Weights of a small transformer language model.
Size: 12 layers, width 256, 8 heads of 32, MLP 1024 quick GELU, vocabulary 4096, 11.5M parameters.
Training: a variant of Muon for these matrices, 308M tokens, 5230 steps.
Each number is 128 + 24 x the weight over the matrix's rms, rounded and kept within 0 to 255. Layers, rows and columns count from 0. Numbers have three digits each.

# up: layer 8 MLP up, 1024x256, rms 0.0993, rows 733-785, columns 128-255
# down: layer 8 MLP down (transposed), 1024x256, rms 0.0545, rows 733-784, columns 128-255
up733:156126094076117115148154160115092122127149151139106135145109146091157106136102141156151094145100133128108134121085133118095152117140120129149108129150149102148108136127124105165125110105093162106150095173117108123154139135098132147124115145145127117151138125100125120135107132155156165125167073099151137150147099155150156134117138129139111147124101098139140109123127148109128127129126
down733:142128151143149141152136141122151113182121170088145133103133116150127125113159147121149080108164142153150113140107137149129128135136149134134167134102110127130185132072115130174103107119131177135177170105128139097114158115132141116134071129126118150152128098142101103130157147110127156110143180095166133127134099106134168115099115128148143104131100139157144143150119159143091157134148
up734:168113109148160092110101137130132153160146161152155129099118135133147095091134150131124150108150095150101117139092175172148097130115107155144136144129125093131135122113108093117124134123118106140117173152132178117149141152126169117111104128122130101157161134105111097132141140094154119116167124130137127166131111101157109103093115134099098121115144123168136097127123153117142143106119
down734:134120153119115143133162122102106145122142142083150117152133116142117123132105129140134120128163124122171146135146095121137130146154132152146137163115110083158150104095138134134108138139115120105136143104082101135115178148131122169108113113136111150146118153104166158162122126152148126088117110102120133115071130154104141150120128138128142112095095141108173160130150136133131126136135
up735:104173139107153124121122115109122124130125170212119139126096158146166137100079133085126107073144102116135144114117125161109140135156095159127138130146117104132065160136144117113093158107106087111105135157129139113186134122119149136112117144163144111119145145118104143187111136145116100108120140175102126151144124146154121147179109138083143123121154125147150097118135085113142106135101
down735:136132143129118137136118092139137133088107156118182132121136102108141097105109131167106116136115121131176184140154153143127124110069143102129128135115114107175096165153127171151136163118128116144163155133124102146112121098094139106101171132079159091180129130095140154122114137134127142091123109092117137168140110127124083143111175144119135138169118137143182126109140132070157149100147
up736:136099079158177119144103157120109181112113131132126134151159145132166150126149121103106172157100149089097114087142100144126133171102145109159138134138201094109158157093093116126142111109114105182118084178145106115146150142115104151171123131147170134161146120167108143118107135111157141105151113177170102137134123124113113163127113142108147104106191142121162084096129100138118104121142
down736:134112117084133156096192142125128127091165116142103121137142097128105103164099141076133124126135144124097100081142123133085134108117140140171129134142143103131128155131098109172156136108096072164118109056106121124101130132178144159108124104102115138143176175127111122132116106113127145119130139117172107130125090134143108130118087144109183108091134136122153122109129140195129145114161
up737:112129191139139119081130116144152123153128100121141113155118104134173104086137093145124138100103109101145129142097180131122114120139112122096130076151134102095142161161112124138155113153133148129173050134089110164118102137122146120111131108181150116107163108130149118134138122143111095161084115113126118171154120172072132112106147123126104109084187118111132120156144124111096165152091
down737:177141118141102116119176098121112140147100115113104141173117124145129103159102126123129096134162140145154138180144133150135135152115129114136181079114122095149095146100147160157163109084117166086103127096060158150162146120113148101142090150106098151125128136136123147098115166138087135117125130137069141151138105160133086184076107115142126127109156104119138114128145105197152114136120
up738:134134109145141099102107134128135107146103136147148106130127111126112128140152108084102139117090118149181101113127132065152143097120132099161131121084131150105150134092165118117115119155118108123150102128128164111123140098132118146129157128139114112147142115169135132164142164119118136160146082069152132144116171093114164123136054138167100151130114125126130112120138142097099149114180
down738:120131133137175104133091149096100103124122100154147144133082132144086146115104119079148100088157157174132146115124133105148139143120117125116128121116118135159115091118110103081140164163123147125153133142153089135134140106123153141112115155154186138150136131163135148127175133093119099079132075078127140151140139059111137112154097090120139111128132111088147122137141180155150154169130
up739:129128102140132134132090106108074132136093096141154139131135149100142155149110121080135153135120143123069152122103168139122170120180100122110063100165104096115153141128111106149104122142129152091135066164103113108170111129118111160132141136189132144103136135115132175148127101131147123151154132101127155168121151142120124141082142093143130121104140086156085095130137131137123180107105
down739:099116073186119125119127179133132097152159157152137080113115106066147122143160146150156114115170119109172107117087125131149163118082124077145172148131144182124125120115111110183139121144156108116143099099110104100156061134121172148127136164169115113171102128123145135154134093092114131154186165142107134104139173106108096179105164093037126105158153137105083163183109153130101167102109
up740:137117104125106142133132115147106159142127144154122150139108133137148085164141119159105149128097132135166132143157125088134080132136139128126114182125109145120091129121122128163156103158112145105172159119187146173100176110147100129145143103148153118178113127100061118173096134137129110142099099105175130083137153114154114162147162145114106122109148077134156115143162089146124080123138
down740:145079092095118182137188125093161098124138129121168148136057134115130114117123093145157162097105129153165100112096191140089090149147147151166082126094136129080134143114126139169148114124109158131123116097126121113084188128152115126145123124165121170143123123075108121129100135138104107145142140113138109142148095132115152156128129148147121110158116105116085136101170090187151125134126
up741:144120109110136139196141130167109159181156191149145159094120110104090143138119129111101114180144107138152140125152116145079098093136122146112161121161133153133104131133106165141164109191069143155122110131148073130097131152084146152178127088134094140123149151112135133127141146083103172159121155106184138142150117149128144068086135151120121088108117079134112111115123175129182171109119
down741:097102116159170134130148135194130089121131138166124143130106174168124169167114120134123141133186152086123125147150114184091081105130105136125128154152127148141133130111111174141122149155101129112172115122173115085053119131109102183116125120200085121123100127145083104138141132053125158143172161154133164140083133115149128091082143150092128129103101063116134128192115149135186148118111
up742:084112153117129147099109135130100133143059151114134115152157126080110136117126127111140170123121117131098139135116132107134103149122139082136074113088175123139154137099119135125126131106139165145176095116103140125132139134081132108140108137137124123100166139152150131105120101149113123133125110124149149121163121116128138154127151150124152120114123149111127121130156130089117138136128
down742:197132110137115109168152139152131140115164129146132132129116115164139097093124095162123117111125114088164137125159073197116133122148094220111186108151107128108108082125120126109143127149097089144121175129163145136145181143131144154148114112114095121168131151091133119142088162089140145084103139137119115139104143136101142098133118098160094117117127158140125119101103104156130112106139
up743:125110113100140134106129120155076097165136120127158128099098143155113125149125190148097107120149146142097140120086154142148149137144146116157153083157145111143073175122116122138125139129107153098125111174168163104107150150119128112133105114135096117133147155100100126124104157141138172139131174139130171085150161126129155143112100119138147070141146136133129105131156160139098097143151
down743:111132138129131139117170107124127139113136131130121123101140159119109122125131207109122131088101140081128119145119116140127097169162178115165148122147095102106114124116114120152106072132085110158121122142123121110125125138118143112148128149095101146125104178096103140135064140142125145160172141112139119140120112139121112120121147108150138114165119088097136138121128139116110123138131
up744:060108113116147144121134110133119107148155135090126142144145093098153101120143146121150129131139140113112148099113161122121087167173141110087147130141132149111121117120096176108074169090123134124112114116131137113132153184121148091109125110141131110112142093130118150154107090114132112143108118152154130140145142134159154105108133177146113154128103119119145107120120180132140126199122
down744:104096121157163146135131103113121145091097168112151120120130103109110098119119116125115066082130123129107114122112128098110120147103147164102100118107143141089136130143104125128143094133133145143114171123122103131140116158116132118142078147133122156155130122084077118087157089124120138141165127132151119105129150162130128114134125093109113150154109125113128117112133114138095147151120
up745:129112161115131120117129143143160141104089153091171117151096143114095137071139130107131127120164112103090122108145120112118118156115108103165118122119125130120118156142115108090113120152149184136122119111169109135143117107160130137130097089108132112104153144093067090133111156131127077117091127122137125141094120108110136127124100157174154106128090109132125109137132105135100138122165
down745:151157136161106117150092135145100132104144053123100165112095140151143083132125133114132066101108118098133130150165113124155127165126152106123145114131167103122123118106115147172108132122138124117149104149120155139140131147181126171119120128117132074144142134124141133147095126150125152127157124158135158171111147104143124121086126099138129139163121115091127165129059150121113144134102
up746:163145130103092105178160142095159135130116171122123109120152138109104138106119148130126131140137137127129147137131169126123106159125135142094134149140143139110145138143153098115128136084104147158099130163115108136122114116097136137133139116146137141093144141113142094125117095079116068154089125111153101106137112114136109130135108133141160098115138130168108167136147134113104163163146
down746:150165166135144129105139120134066103123119100119127167155122106133107120162152116095108111113120114126189138128146133113121147100147142125144100154125147147136104123143123103160091125131128136077124102115122129123129121101171146138147116166130153129116134120160132133120122129160137157093118142134076130125117122103159132153125143121113128166110115105103132145135113077110146092104107
up747:067102122066129140146094137150121094112155105128137088141096143152114097086133099122114153139119140106111146128117119156126124107108103106132123142122168085145109108134146154108132093102132180102133110117105126131156113139110100148121127169098184118117130135128133104143183127119146094118107118107098088092149093110141159129137106145133132124114166134158111130165094099101153162082119
down747:108141144124153152117097107164146088073181149127126105104153148164129131128122089142107136139137126175107115120126124122080141128132131052106116138120133127098123156118206123101122084136133145112175111111063134136140134127116108120125108149167139098109082156114090134123122155159125176143112164113089085122099125132119128093090098117114156114154130146133123098147136141102122143134095
up748:151116133133143121113091108154092112104142143125121137111114120131120139125156137108133142172157106125147162141081116144107125119114076111127129180101130139140127113078155143142125134128145109124110136128148113091177143110077133126095115117140131143126146168153136147100140108097145176158128130128157116146129113097185111125167153163121124110135172093127161094142151105106155126139099
down748:136092176152085146116137093126141106168173159136116108091134113157118110122115133144091150147107130200108132101124158144148107146162126111144137130140139109106137090153133186122113135150108173109128106133138134116143167112078157101126132104151120068107082123121114118147138088155110155124117131114123084090128140140172107141133146138115106128085119137136102123110152117151142160148132
up749:122120116133106095193107128133096111137107072124131145163143130171150123132132121163154112137128120110134148139128162116116128136127118107112162139077077147121123121119114068152114126158116112106117108079132124132116131123131152196152084124140122137141126149037099124111131137162138132063122088096168175165136128124104140112099125122128106129135128105156130101090155121158109151104101
down749:148139155204162124121115124112113117142131140127106184126137131121125137109150146149135115158149111125088160129156099173137126127132143133129104140176115096168152110121125134067116125121089099098109124125183147119134130124143119108165105095163096116108110114106152131112153117143142137099166113105111150161159091113140116127096134134125144125116127082126107122148120146116145148108147
up750:142091126133116105151137124151120142087103141115085125162106106117133132096149082122095109141125096112118113089137110118134148153148132079103105133125150139109127114105114144156140120095125146154128119143123121100120133110126126105111093093140155121123135098105181199143117142149158145107107135122151146141135074102154154147111146121148113087117128124142096092147169181083152155153178
down750:127144134094124093134143133172134108156116139037119075117123142095108093119124111106121154116105114087152090089117147144113110122132145144127136118099089150147129131150120104129125119126149133128116144123126135126115132118135122083089139143159119118159121149133147100125126121079130142113104138076112122134145128110106120157132105119114148140091174140127122124119042135109104102137151
up751:096122151107112130095136127130107144106084128091119096113105107113144149070136121136127122149133073138148089140109111163166131143134122107097085107140142148153147122070095113105177140162099135120151094160138063146172142159121134141106150122104119141089116159083116094093108160122144140120137147175157082142156110159151158117109109138127166167145121159114101164146117146106157094128083
down751:141100135135169110148071167110119124148122098112168123113111175165153142130133108135128088085123122127142098146135153078154121109113110163139157151176145136144121158130148113135124103136159144160136146138125151113124147093136140114147100147128136134189104139159133106118144162153156090155133109163115151100148089113109101108109114107154113148121136122120168136121133148120136165148146
up752:108149145114140121131114110106091121156117192143170135088128155112111113096200153103109134121107161132121137133115152140140156100090111113146186123127162126082133101143154103103098130120105134141088116153157123149085124114124071066099127132146139139169128119151138160106133108163199152145109132098149119125155117148119118103142146106092120144179153125128132150098134099122116137161131
down752:161131163149138150153090160099120112162090161139135150143138113065115120076156124141149110145129159172150094126119128133136153131107133110148106122118164129142076154096122118130101145120157136121128142148103109102137126111128143093119159164117137167135125108134131160098101131153125127113132107115090163139164107121132088092152159095118178109124156124128131149134156104142122128130126
up753:094139126139136116104094081173105138100150121130123112124117146124124127122148117138127094125146174156112126143111115175125157107118129139112110169101170146114104143082091187162120127141088117136144116128106105103107145107164141105131145066149122115144117112075123147170115106122124111066147163114124139146152091138163123093112095107110141137111120119143089135082147077124115151144094
down753:118146174135119176121102116138104104128078145135112107094131155157135168145158144156172106126138121110157113163128127144149171097126111123177098093113117176146144171150131115113130146154101128077160106101093065141112133146084152101129154085107143120108170088156108140155186146118138122104075105166145123126135122112115151130121137126134105102155128085116154130120121126131066081143155
up754:115165052103103116140112135150142111122157100162154188130141128152137142163184138117104129101153183128165181152168117121152140081143106148140140086168139079107142155121118143067111125098123115122149121184098135109088145131151109183120099168142127106102149096127121087109161113150108133123150129147115155135112109118105148123125100105125143149093102157134137132145104141146157168110102
down754:156131105140133104146181119139117202097142121141104122123075107121158102128110083137123118144121166120099102137134133156139154135146122138183154103125090085140121137090170164187169134172101164200131119161183109143126082134152139099118164117091120123159132113146139156129155153120091108141142096147149117172141079117109119137178140095140129131112080121135136114151107135148129109156139
up755:135124130112122147148112105139103111128122140122119178120134135119152098172127128166144161098127138104114102123181121132131159112155153102111112160141171120144138119130136132123096109101150117100182126113106109088122140117110121140157111085155103146105149148117147125109139137109113165121113157142149139185169144090132125130101155121126123157126159104154144153154103108127169137131101
down755:130121177118124081113157142089144181169144114106070109125139103125124131148138153123134098150129111121113153139141152115082102135126128139137137102115102164133110127107129075087143129138112144149110142117122127157103115133135139149096160145122136108116082115123111167134132127104111105104127142114134161136127121118167136121139132114114109148119150149103075098127175159153121146112140
up756:107112137143154081148124097101119141148131111150125124122133109093137098166118118118154102098137142132125136141144134117153157169151109137143122181156113109140136073154138146140102115127115101141120193133160110162130152086110121125124170107122115139177126136137112115131167131130097102142132164068134161119155141148139130114150140138077132107116066150142138127137102141091160145154138
down756:132177155146076142127149139181080143115099124110145107124107152132156161150128122140159132144096142106182141137088127137122078150064107128140126144102089092091129087152112132096146159160169142115124140168142142118103147118120119136131107140097125119155137111112158080115121099133132114147132151106093122078143160110125098138159148129167056150135153159137134144125114104131135148135111
up757:115119094079138096117141143158111139122105154160081120085133133141093113136160101145103120139126113112132154111127088114101114092124130182119108121133135137130122141141126125110100140131101150117156135143130132152146142144094166158166172130088116121146175119121107132124137163114111140100127124057075127158132105118099156133117093124139140129121131091131117127139145101146163107099125
down757:175157152132068132170103131131148149120164110170123124092118138132188113165133140115122173142107152091122091161118152165115141096152131136109117140112078143120139093132151124135148121119142135132109127108139133127082166148142093110123115148129111154119111112156138138108143124151131118148149149116156125125102133131113117118151169106081098142117113139124133100118121110129140158134132
up758:092119160162117130129099126121114154144140182130158120146089105078094086115131089113099126129119144145156145145085161100113141128159122151150132156127149108102128118107094128152120151171143065123069196078128178131092141146127100169119131103145116164135167125124072077159103124130146100111173149094154138134146144119183136138091115100120124119128089151115143158144147153145165153146148
down758:147160121143108145125116078143139164099156126132151135146156128114129103121142127146161171120122125125099138100107205096153119121152168087087146119127134131109127169139111150150139084135133137123147104118150135147128131163124124131172144094157115099126143074063124099126116133102119120104212124145121134128130122103095090160175142119104093117126148115113128103159122111135131102153100
up759:105152121116111127105087138127148112145103092120074161157102158122133153135090157100123125172134140139143127117113132104110149125133180128132122116142145127137116115130142135169116074142104126102138121113149096137113146120164113113133170140154108130173097111104120103157120131169148142113144159102117140078094122145138115175124122123172174155129146143125138144110089130109113163143091
down759:130113140117140164134142099156115103111160148102096163122139115137127112153168108179161134160119174132097143103106182104118115117090147122140125099122109138137117117144105208141114176146115120107092044139122124113149149128136171126143109099123092132147128103111101133124153146143107120118098137124099120147124105133139149118119117086103181091101117126124128117116117139161136141055113
up760:139099140151136087094119122140118102126127160158126133138082116113118121119140125161092141138127134148167117127081129146110137122128123155152127113151136118122139110146158129160145136098116104147153124144130154117103147114129155139086115112162149120127121124133146155131112156118131052139154136159105131117147120165132122124165133102125136106148138143101124117105117129107138176105167
down760:110125111125118129127132136134139149157103131099077107095163127143130144116119117131139139105127140131094114159135142152090150110124106137136134121159138121179169144081112123114088095119142116143121110147108120114148162149105132130161126130141120151123116130119156105093145198098108114105111121129133074124112129107139146161153130126118124148137144102117125152151129139117148105157118
up761:115127073132085126114160110153125129176098099116160173143118135136144153125171091126097108131159113102131102141181121136105126168105100140090117107125143129117126147123124133107125134129118140135084135125154177122136126151110138134152112136149117083112144113164113119136130118088127134125113145117141130129117061149141148105147113160125118128109133121107152136107134182139109126115114
down761:089122149129121142146140142145140120123132128149099113140143166136128179168130159121162141118120154199130141134153124133150094138136147103129115129145143112153140117102136140147133115088122105103134108103143128148164162136116116105100156154123146158168113125114127154111149111129134155132172155067138131122139140149119122120137147121138126059125152106150112111141123116137112181125127
up762:126131174167142137108149100114128133152093117153125128147095099155135105133136168106115134068103129151154123116133126121140125136132131104125119137139129152148103146116105124148112118164181144105156130112077119173087163162125143107118137159139135148115133140135106137139135144122141122143114084109131102140178155131088081161127125127109161134118127160129124157110096074136142168100153
down762:109155146125148162115143104121102137125136144135116131150116140086152205144158108110133106117133108150100130112133130152124115124135130139139148131190096133108116122131132158121151132127139121132159115128138140134133135143102149125095101139155133135150123134128125100104113102120138076199138137155125097138124123113111155083114136128123145130120131169091119159104120143120096108120099
up763:146121124121104110115152121111116082143107125104151120114099098096124082133127166087116177132101148134157117108115108118133141101147176134180121125151152124167167066102116142091119158135137164116115155158184124134129099190108094130127112159133142091135121131147097122136131147106115110128130110156124126172157137135143098108112140116113128140142124134125111124136093118103160128168123
down763:112138145129141129165115201126146145139175153135112111101152136135101147128067144132121126121120145131144101158171140116142088162097101133138122120126159137128118139148138110105157109124113119127115118144099182134133113106133149161145126088097109103146120125145133140198090150111128115133148128112169118154158107120131130129108132142116156128145172155104135182171138104097097140124134
up764:113111106115117094114100116121133096157183135137114108145106119184100153128102108136113122111120132119150095099129105117138140122192071113127109142117146107156138093099112171148144146125157094157181121109175164125124121127125110118104128099131153086168132131116116175138159124138116107127121165135140150160152084103132146135146140103118128127141140150143083138100107107124160092112139
down764:093117126112139117127147136126099114145142138133152130149152136125122112125116144171145123121152113148147126146116126082095109091155155101125120158119141111162142175151140116207138118121072115126120133126117138124128107105151149138132109140069131134115102086135124106122083172117095173154113113165147142131138122103132148147163117123138115105116092127125080142108148107126139133123126
up765:142084133115156138095161121159146095125149107110074152146125125122098133078135126120105132154129117109115099143084156169139141140097108172115108183122139150075154148098148100122161109067135110138133095140151115114128095125121136120062106105131100109109114118134109128110123102159185102125116102128141130133119082140144116121173134103134094126154123138132147133131126129098123125140133
down765:137144117097122108063143125071135143152116079133096119125090134120141152135136159123118153112096093103157122147108142135094081127164132135133127110140120147115128100105128119140101112145161129154172130091124146101127109095109127148117156137139099106118165104135121101127091116105146122139142125152139122093106128104148067140135118092085135148155116120136118157110115152130169109131104
up766:143152092143137112113124128161154115149101176146117160104143113144124139141149154114158153149155093130146158139139144125119109137168131143133104129128112125142141115152088146124169134143116148150136141141110134136112143110114093097142105108134105133144155137099119117139138125157083139120108086155131105096136103087156133137104130162123122158151130134115117115155138139159120103113156
down766:108104117098122140119130116146118131137089117127171114131119126101126113135134155139115100125153173120129100117154128143133117133139148158155152112128155118107128182149129115153105125117147092095135141154087131125168125125110157152124173149109138122152121098139145182119110119119181160141109119104111112142120155168141149110134143083094111089115147129143144134109097092114117136116128
up767:041143088140109149135122142153116108111138144113119149115135147127104120112147106091132109121140103152098142095118157146152116108151149139072118149181114101143097108142124122119145114127131104151098175129141123109078108165107095116133110168142085135158100165117114150144129116099176079094110099067166145159108136141134150131135132131087103136095139121167116103146139084103140123141137
down767:112169108174132131128119103093179096122119174115135117120124116123170104130131125135131132103141119067137137121114139131143086132153143128136141101100147117154131073151145081093136115136140141168147135147082103128125117120087133094120132144127178149166098149143160144150130100135176096125139134141147155127157120115121096141106125145193094146147067099118144147101133143157153142113161
up768:135130100098149150160080106160128092171136157159112178101127177142071144112131083112159147120085144097099121153114124092132137105154108172119142127123106121128153155133143136123130148109185113140139151180156093132141143103131132124153155080170148138133143115105122114115126132097134101103131142131106162111146085156151184132145120119107153107099145107164157142113109125122160117096129
down768:094146123147118132123134092083112097125156115090127147073137131142128146096120068088153070105139100117127154097122095108094112118102149153153155139134140162137163116152165102146098149140152129150162169130119106124082117113149107098109131130106146109145151146128110116151111149104121133148155114109080136148147129140142137130093154102119131103124124155112124120154175147112097127111126
up769:090140148135142067141129141105107106157132164133065130137159182108162143122147092078121135147114113097098139156179133107123137137133139119114094094096129116140115139123082116133146147161108163098144153111246129153137109127170112123135160122096127134109124110087138080119120090114125143105145142171151145125131149121157106101140155131110126126140126146110135104137155121101153093135134
down769:128120127155137110092135117082142161145132079165127134150119147117112129118122174112116153126208133101161155141095155134144139103116119098118114145113116139142102079115125196113137135178139130110136123131152147138115123092107147118126124145152147119130132123131101145159158128113139167095095114135139137129137112109104079130133150116154141141124172108134127144130170153130142135141128
up770:131134135106150158117141127094119100138149088161130122156130101129140077113148150131125124141177129090115106105116145122144107136083125134112141089093128133186161193145116135130095162172135166144163112154152153129076172117132086103133135147098124104150123129099155176117144126133139125078147169144102087153128140146136164121147138112142152137128103110134144114132165106125125105097119
down770:137089123137125125131114159113119104160147125114146122127138151118143091123125133191141122134175119091112143160118142139086170129143069109066143153113088170129154084145125160129136106130117127091089130122138143125106124134124096113144170137137139115156121144098127132092183112128134157147158118152165163112103129153091107087095139092146129157127126033150110131161130070172152126132129
up771:181114096105130176135167141087136137160128125149085156103129107135112104148124130162132128139125141109130158107158144162102135121162138157169130105125124110095111133192148109129149140126092103101181168100184147124134116133147099153107123114160117125145163121150147112134122168127136128111112163131126150125104174093143119124147117073123132108098108124115144161161142158120137123097129
down771:148135118131194140092101125127122126143155087143113136117147100145115141150123146101132147139152157141138097134144127101114109134090142126070125133141112174108122144113133118164169086135129126103143097104153159127124152159100158147118162163139124127119137157094121128124150146098168119148130121154132181128098135127131134132117107126155126112205176106144103109137104151128130124091143
up772:131154112111121126127167113147144170158115166115129085154156136086102171129087113103111142129125179128140135103126125126186095123146138121123134169117122122098134125125096159129116115165142160152088136105153145144104132137137117110140184141104118086160113135152140129137119123127070139125109095158110149170131134142133106152166095097113065140152127117111125155127150081117174113119126
down772:133144148076145108147086137104127090115129140157109178125139112114098115148098145096119113102085149105114112132106120185120128157147141085135077170123114124101122087137156120092110087135133136128126133177142167119138160091159108146137139132155163121143107117102148112133099089153105083173094102143097132093142137138152162066123138122120107131112102125167097146115131134127125172133102
up773:133135120141125122081102047143112108112164111149173150128125134125148130125087145147082082147144118133083163104139100106130162097133107134109139094167148133122123165088072157107134156116130095134147139109162157135137161134130135168138158122110129123151089129126099112120173126094128108090147148129141111143151125091146126128135147074171124129100110120111123128090111103106187130119138
down773:145118186163128125097125174179113136085147100097123141131162101156130109114151125119071148092132112129116111107156122147084140114127097146116136114146114137103106137114082130142148097134159118142127145194144127070076137110161129161136126140131106138115162163130105161134124136078077087128107134101102148156122108143095157130115140131136142125123115104108133134107089148169130123136116
up774:070154135114115089067109132117121118150092154106109139136113143138103158117137077125154141133117167114122158108132118168104161093166150088130131121106140169165125139136117114126135105177101134137099122164186127147135147105109145153117134116125118137166095131140178127151125120150065119132111141139119119126147116089105096141111105142071095120127144154105128159091117107116153127146120
down774:125108104165120149124157151140147088108134161092135174152116156120114122153130117167141114096146118098106097091093088132068130114160080125105096160148109125128144119121066150146187157117126123115144059177173099145132155103116196116137162113119110149166145094178169117144137107093157143168176115168131057160141133127176101171104167134111106127135152123151148113123134150141136175111134
up775:144152155099146100122114073131156104154086147128167101072105129146116123112119111114125094110136177127070136122149162136161151165121179125128142134090125118133131089160128143095136063176139078158099128140198142075129119105154111146135071154167119094210135134145114119142157134125096128081119090182090124134158168068108122124117102142165117160113151126115129133093171075163154129123130
down775:156094112092105119144055089124122171079120124124157089055091153137162110164126166143101126107079125168079078162127132135134183140151112111087110111120124144095162100124158125108137174177167071213117095130151135105188138109140171085130185145200177082114121119129155125109160132158122123142109105100142144134146151080127117100166111162164139125111130109143132130129143094131130163128130
up776:134099140120129134110131101113118136123133149176115154091129129163125086099127107142108101137119133122158074090126116131147129160131127134151183107138121140150135105137124146116107175154145107148161132067180156137094197084145170146133126111130142148135157150125103128137142142097121141132113140105115127088090101118158124111149114122154127156141122196181144113132158124157120132126177
down776:116164121142177119102125119123163151116132116145100124148128105131136139141133144133143091164116148104133125150139083139113146104151115147148136133106074144130137097104104107144134099138121113108158131118146134126137167105149109120154097110131127121124106152087111102135103134094084163147118126148083136097082107143152093113159114138125127139182131112145107094141101145176137104104144
up777:123160087151120112135163148110144101178134111146137140153181127111112105112054127128090180101140139071171102162108126115152166101163130121168155133129126131092148109097131115151103138131159147100121110140102116144149161123106131123142199105112152130159117149150133126128082149078106135124110169159149121162147167082128128146158100077151123086106119124133128136104089171118114096124151
down777:102103128130132102148134127125139128117143124188107141121125178116108098163090140088142155122134136134148131150171120140126124154159136085174108097131149061116150121115146142160151126176125099174083099158091131135139119090083099127129165105111099167142136135123139149098145104099165110060132157115131126141147081105128118083096081122184091148133102074132104175162148121148139104125115
up778:147117127096147102154145136136109060102096115136159129103138098117148127140136144153143130178134123127140144149111141133129126154113116108114149109112104110139097102154146135134131129103166129125132142117133133130146162145127133152140099118167103113160142135129148129158114178118116143104131167134109109095113125150123115131139086161141116164151100135130149105137127147146127133126112
down778:089120128122127113121108105114153154114153103125146157095117098111135167156155118129147117125122135180111136152112105122135091128140163143104134120101119115167141133106097129160136122133137133120135151168138126118098151081110118153124105115114139138125145126118138139130156103112125141140157124164118162106122134136088106138145106103113115140121132094139114139169119162130146114144137
up779:135079146150124106149169110103123121154125139145143145119122090112115106115138115090124155120113103148162111121150128103136137120148092146137159129087126138133131112134146153129129106157169108150132155136134137127129145116112097124126127084140106145131103135163142117129148113110113152112126163099133102150103089156114125107139116152100163068112131146173142145120135130139137121126167
down779:115136123094131142107117164123126129128111105116124116136129132127129172138113158152145108149134151087106160121096150144152130124115155104127102135122116122114124167143109113142124138138119158106124070144096117124155124129111113111120092160132147105107153156119119120130079151139135143159083125121126141095154137077139134136159143121151097151120114146102155132116128114084120095113095
up780:126127143067117119115108121133131116121143109128150153168135141102116107112145101134119131143121122097110134130139141097154123141132120121152114166130123109132110154114092130117102155071111110095153144165107125163169138148129116098118117154162186125152141162134140139197158099169122116133120112128135115116116141145148116092146057160170100125149127129125103140114133146080122139103142
down780:147155146160163131124117167146109120152151176108154105098144142088144153092129121158127123090149127087141092131105160129097117111134127124143136140130151111099138146151114189145167129089135141122153117155111108110118135120054131126141126181130175117120095148115125107142154143145166155107171117135111134142112126124147116105194132134125100133127096120143125108107107103122157108162123
up781:148169095143127135157076104141134136138115147095149138139122127105090122140152111118128100144141135148109140147164121128052144170120165093111097106161118132126150074142100097115101125153117111113137141122153131084158069131129153165076115098136126121128142158123111127110113137123120137150133124131130103135119117143124099104145117129184144128117167129148118101132154167144097133148141
down781:133115153109121140133155186123121133143128125122151091107129116116168150109148097136154136151137112162147114112112130092130158115132082148130127150119135156114113146138136150173165169105149104103125119105106127112111120129110140162120132174109112102128132107133131121149135153114149129119114138141132138122133128098157152134139103157127154110119084142128117150116110127120167109138108
up782:154118157142136148125123095118084151154136141176108189133176117118156129130078110107119131132121138161102163120111118181153124106174117164171142147086152110124101111118123123134133149127158096148129086146120125096161122119168124101096123106124134108177132119133128135138134127121103108137111134128132106119141135086113122127146112104164060124065121108152104139113165118111121148107101
down782:146102155077131117124164103116108078127158129165118110127144112108148141112083147104151167185131122134123165059141133137144135173109127129133111141100144116086173150147104125134196083141136090122113113112132153116091161092146141146087099136103105154149104140117170150189154161126100131158140062116115161114106102131129100172126117109134109124098085132114090157157129124152128177083174
up783:092165097119106144166133131081094146129131102106141148113108166121127159091133118120103176118125103114112124118140113151107159127125160162144139121147146128074127086124084160141119146184142139144145119102162117113143104121174084117102117159145121129149144140128132088135111113167124168149123109133152108123150103136133129157126130121124102104122109122089112072123123107139151109102124
down783:110134111134092122150116099101080167132134147121141096128098161130124090081086103132128175115096096115170148122162139141118119158134077074107119138103099144129124087127123130136156111118161127116121168118097113129131157157120117104176188065121094170120112129189125127089103130131106138156139114114126115083109113152137115097164150154090154137150117137150140165156115104138128117141127
up784:135156131100156124111111104134096158146147146141069075153118140132136162201126115105182109112120132092144119167134140138117108154068145067123141187142127153141133146114132175125116096087129109120104158123127118133105156109125132108154115115182150121160114111168106122154129119152057086110143092122124094128136160100135102140085180102115101122105153156119131154125114114124138153126126
down784:128123150138092066111138142148115143131106083149151132099145147089139104108125147137108145126103126105135122121143138113111138113135098153133096123131174136136138090127149119105129110169113089153150085136131086169079147142138115108129119109133128132137143154132150133104145080099132110114125138148113167139107156144160157170110154178115146108091139129139131146133156110107115064134119
up785:139112103144132145155180123050177115135105127161111108121166146149132183120135142084128129093170102097111174133040104124114138137120106101096155102130143131146106156087139125139124142108142123058143175129140106161116121130138134195130124172134142124107122148170109133125096101091100126071137098129169161119124125145153109115112120132173123112111075112165085097118138116099122110121104